config.toml
head_dim = 64
norm = "rmsnorm"
attn_scale = 0.125
init_std_qkv = 0.022
Each number is 128 + 32 x the weight over its row's rms, rounded and kept within 0 to 255. Layers, rows and columns count from 0. The size above them is the row's rms in percent of the matrix's.

# layer 8 MLP down, 384x1024, rms 0.109, rows 232-239, columns 256-511
size [ 98 100 102  97  94 101  97  99]
[[178 146  90 146 133 139  83 110 131 123 149 140 186 120 183 194 128 111 110 118 173 152 161 138 122 124 133  98 152 107 109 148 156 108  90 130 173 174  48 136 144 171 159 142 112 152  83  96 156 147 131 158 131 113 137 151 170 119 159 119 161 129 114 108 169 163 110 141 146 171 150 126 138 159 109 112 144 105 114 126 152 142 124 153 146 131 122 131  82 131  91 142  70 108  55 152 140 131 160 124 135 160 111  99 110 187 156  47 113 111 101 133 121 149 174  84 144 147 116 148 112 144  88 154 138  85  90 116 166  58 197 145 111 146  97  90 109 172 124 172 155 179 152 149  74 123 162 130 153 137 119 176 167 158  45 209 138 144 206 183  88 104 132  95 125 159 122 140 146 124 158 107  61 119  83  58 108 130 138 169  90 120  76  91 140  46  99 154 101 144 152 174 134  95 200 115 196 179 113 150  97 124 176 125 108 145  75 132 114 127 166 136 160  50  53  86 153 138 101 131 154 141  97 142  74 144 126  99  64  99 227 175 109 123 127 144  88 101 113  86 172 116  98  71 164 100  90 140 100 156 142 113 177 131 141 148]
 [ 92  74 151 110  60 102 168 122 136 206  95 116 173 114 160  75  95  90 151  98 132 125 117  48 121 143 103 130 112 128  92 128 130 140  99 195  87 157 183 110 155 100  54 152 146 122 110 138  98  69 175 132 118 143 123 171  93 117 151 109 127  99 115 117  87 144 101 129  95  86 218 124 118  88  85 111 117 161  92 120 108 108  49 131 115  84 122 170 166 111 131 126 192 195 145 113 157 101 115 159 153 140 120 156 179 117 112 109 132 107 135 144  85 160 123 106 162 116 193 120 177 155 149 132  91  69  68 131 130 121 145 137  81 201 114 177  84 133  83 152 189 163 170 146 112 140  77 135 142  82 140 155 170 133  87 146 123 119 161  90 147  67  96 119 100 162 187  24 133 133  60 131 151 126 217 127 138 132 135  80 108  86 121  79  85  88 125 154 121 151 167 100 154 105  70 143 158 148 130 128  65 113  93 156 123  92 104 169 125 158 103 100 117 111 125 138 129 128 130 101 155  59 143 154  71 135 124 101 131 125 155 171 120 135 103 122  99 145 124 156 141 139 109  87 183  97 132  82 113 120 172 208 184  77 150 151]
 [134 154 123 150 155 181  92 174 107 151 162 137 162 125 133  91 134 146 116 140 120 115 153 142  71 113 128 143 123 140  66 110 165 121 175  68 183  89 130 158 114 142 175 138 103 130  92 129  89 146 152  71 111 151 133 170 130 152 167 101 164 166 189  96 118 178  84 116 105 125 153 138 114 145 117 159 113 104 156  97 157 115 179  98 141 119 128  92 156 113 207 161 108 174 121 158 124 163 181 110 159 150 187 125  90 127 143 116 119  89 181 116 166 120 107  83 187 154  91 214 129 116 172 155 126 143 140 117 186 140 176 131 164  95 142 171 153 127 121  72 110  82 161 199 114 123 139 119 184  89 158 131 162 186 149  94  73 184 112 115 126 109 167 127 153 127 152 120 171  88 148  54  56 164 164 191  75 113 133 109 114 137 100 118 122 126 202 100 133  98 158 100 138 113  71 119 199 196 116  98  98 117 179 132 161  52 163 130 116 132 145 132 148  98  87 130 146 139 146 155 189 167 125 132 140 129 149 139 123 159  88  59 153 163 172 133 101 205 115  76 102  86 134 130 146  93 101 109 148  51  74 138 170 167 101 115]
 [144 101 133 105 123  60 130 105 105 183 100 198 149 149 141  87 150  88 140 123 131  17 129 133 131  83 101  76 143 128 161  93 121 132 133 161 178 114 143 113 130  76  96 146  95  61 170 200 154 169 142 142 167 104 118 158 102 161  93 123 100  91 180  97 148  96  89 106 127 147 168 128 177 139 132 123 130 187 130 101 130 112 146 125 115 115 154 134 153 186 144 131 118 182 149 110 135 112 138 104 182 123 172 144  69  83 118 153 121 132 176  91 142 111 135 171 108 174 138 143 173  95 119 132 147 113  28 157 158 114 104 111 122 118 169  92 133  98 116 130 144 148 174 170 118 173 149 199 141 166  63 106 135 150 113 177  97 125  84 126 130  75  89 127 124 110 144 151  83 163 141 184 115 163 162  96  64 164 180 151 128 133 187 115 102 141 163 132 124  82 118 104 130 106 131 137 149 115  83 131 147 118 173  60  76 121 140  92 120  91 107 184 124 136 171 124 166  94 159 130 135 152  71 118  86 135  93 117 133 111 123 124 150  80 192 124 161 155 138 133 113 170 140 106 144 107 104 198 116 169 192 128 145 120 150 135]
 [188  64  97 122  63 122 164  88 175 152 101 124  68 167  82  89 106 157 116 124 167 159 114 184 124 150 124 127 145 127 108 121  78 158 227  61 144 158 109 102 157  74 116 139 177 121 126 101 130 116 147 134 107 121 101 117 138  83  92  79 130 149  84  70 184 139 137 182 179 123 132 159  68 105  73 103 182 109 132  75 123  78  87 157 122 119 135 133 214 133 143 132 109 129  92 176 118  65 129  81 126 112 139 133  95 195 101 134 158 122 128 208 150 154 112 152  73 113 109  96 158 129 111  70 104 107 164 137 119 102 167 118 129  91 121  81 124 170 142 171 180 139 116 169  80 158  82 141 113 151  89 113  85 132  75 147 138 103 138 117 117 151 103 126 154 178 154 165 126 164  69  72 156 126 137 136 150  97 109 121 126 190 158 123  92 162 123 118 157  91 147 160 108 108 109 134 157 129 141 150 103 155 107  75 156 189 103 167 111 143 151 122  89 125 113 181 155 179 115 169 143 121 107 174 140 157 120 145 108  78 153 145 143 115 159 134 101 111 119  66 145 142  67 121 176  96 134 135  68 124 141 143 154 105 140 148]
 [132 190 160  60 141  72 120 130 131 166 121 134  99 129  47 131 135 154 134 114 148  92 102 170  80 114  42 138  62 141 158  99 101  82 123 151 125 141 114  28  91 135 157 168 144  86  74 158 145 184 149  91 129 100 105 119 151  92 137 158 118 166 134 182  98 145 217 122  95 113 139 128 150  99 129 115 147  85 106 104 106 143 158  98 101 130 160 130 150 149 134 183 151 133  95 113 119 130 148 123 107 114 111  76  84 138 163  98 143 129 113 127 178 177  75 132 119  67 137  58 142 145  49 116  90 115 162 107 112 122 144 162 122  98 156 122 193  87 164 125 192 111 191 110 136  55 207 127 143  89 128 149 169 141 160 114 139 155 171 144 111 134  63 122 103 118 144 161 119 125 119 162 181 168 110  84 153  98 140 196  91  78 128  94 109 124 125 125 107 119 155 138 132  94 154  65  94 172 139 152 149  75 147 150 125 194 106 127 153 128  45 133 119 129  89 184 155 143 115 148 132 120  79 122 137 108 137 126 141 124 118  68 117  89 192  94 120 163  92 141 161 180  83 140 149 142  97 165 126  71 137 191 180 108  80 111]
 [119 112 170 154 106  45 134 185 139 113 177 120 121 140 192  98 124  94 135 140 118 104  76 107 136 179  87  81 135 174  94 149 128 138  91 115 141 118 111 144 119 153  95 112 144 151 153 180 128 137  75 114 118 131  97 202 114 165 154  76 157 185  73 147 107 129 126 108 134 176 108 127 113 141  81  88 164  89 105 119 137 171 121 131  68 125 124 196 125 132 150 100 194 130 154 112 158 136 154 122 175 184 113 185  56 134 159  96 127 113 122 105 103 104 114 174  95 141 137 105  87  94  96 143 194 190 158 126 169 125 136 135 105 122 175 149  65 109 114  97 152 140 139 161 178 168 170 180 104 145 113  99 122 141  74 137 130 120  52 147 130 121 181 100 129 166 112 134  90  99 107 129 111 138  96 114 152 144 137  82  89 157 133 139  59 150 121 110 177 215 150 122 170  82 179 185  71 122  98 137 193 159 165 115 136  61 134 174 103 151 103  97 138 165 141 138 126 173 119  90 189 153  88  78 125 113 171 145  95  97 128  89 156 212  51  78 129 150 172 195 138 161  87 152 138  59 135 103 147 127 142 123 173 116 163 173]
 [104 102 127 146 233 151 178  89 146 179 103  98 163  89 123 144 179 103 132 120 126 111 175  69 132 149 202 150 157 156  80 122 162 144 142  95 126 139 127 144 138  80 140 133 129  60 188 160 109  79 152 125  92 150 169  61 108  94  86  93 109 149 119  99 174 102 136  94 171  83 112 144 111 144 145 218 162 150 105 127  94 158 139 132 162  91 150 155 146  81 138 178 181 109 105 100 130 107 130 111 107 114  95 121 158 132 146 200 172 156 108 132 125 112 154 130  84 135  79 130 148 148 115 130 129 107  91  94  94  63 145 112 127 121 161  95  73 126 100  98 106 170  70  95 129 119 116  89 150 110  69  67 181 165 107 155 105 141  93 106 128 131 115 105 156 159 139 101 136 123 105 105 121 125  96 111 123 102 142 133 150 104 153 152 129 165 157 110 175  85 126 175 148 171 189  79 136 128 117 151 133 122 171 114 161 128 154  82  96  88 135 111 214 132  90  93  87 146 131 112 123  49 123 115 117 105 112 174 115 123 232 152  99 119 145  91 177  98 165 154  78 121 142  99  77 123 104 178 169 159 184 190  86 124  89 153]]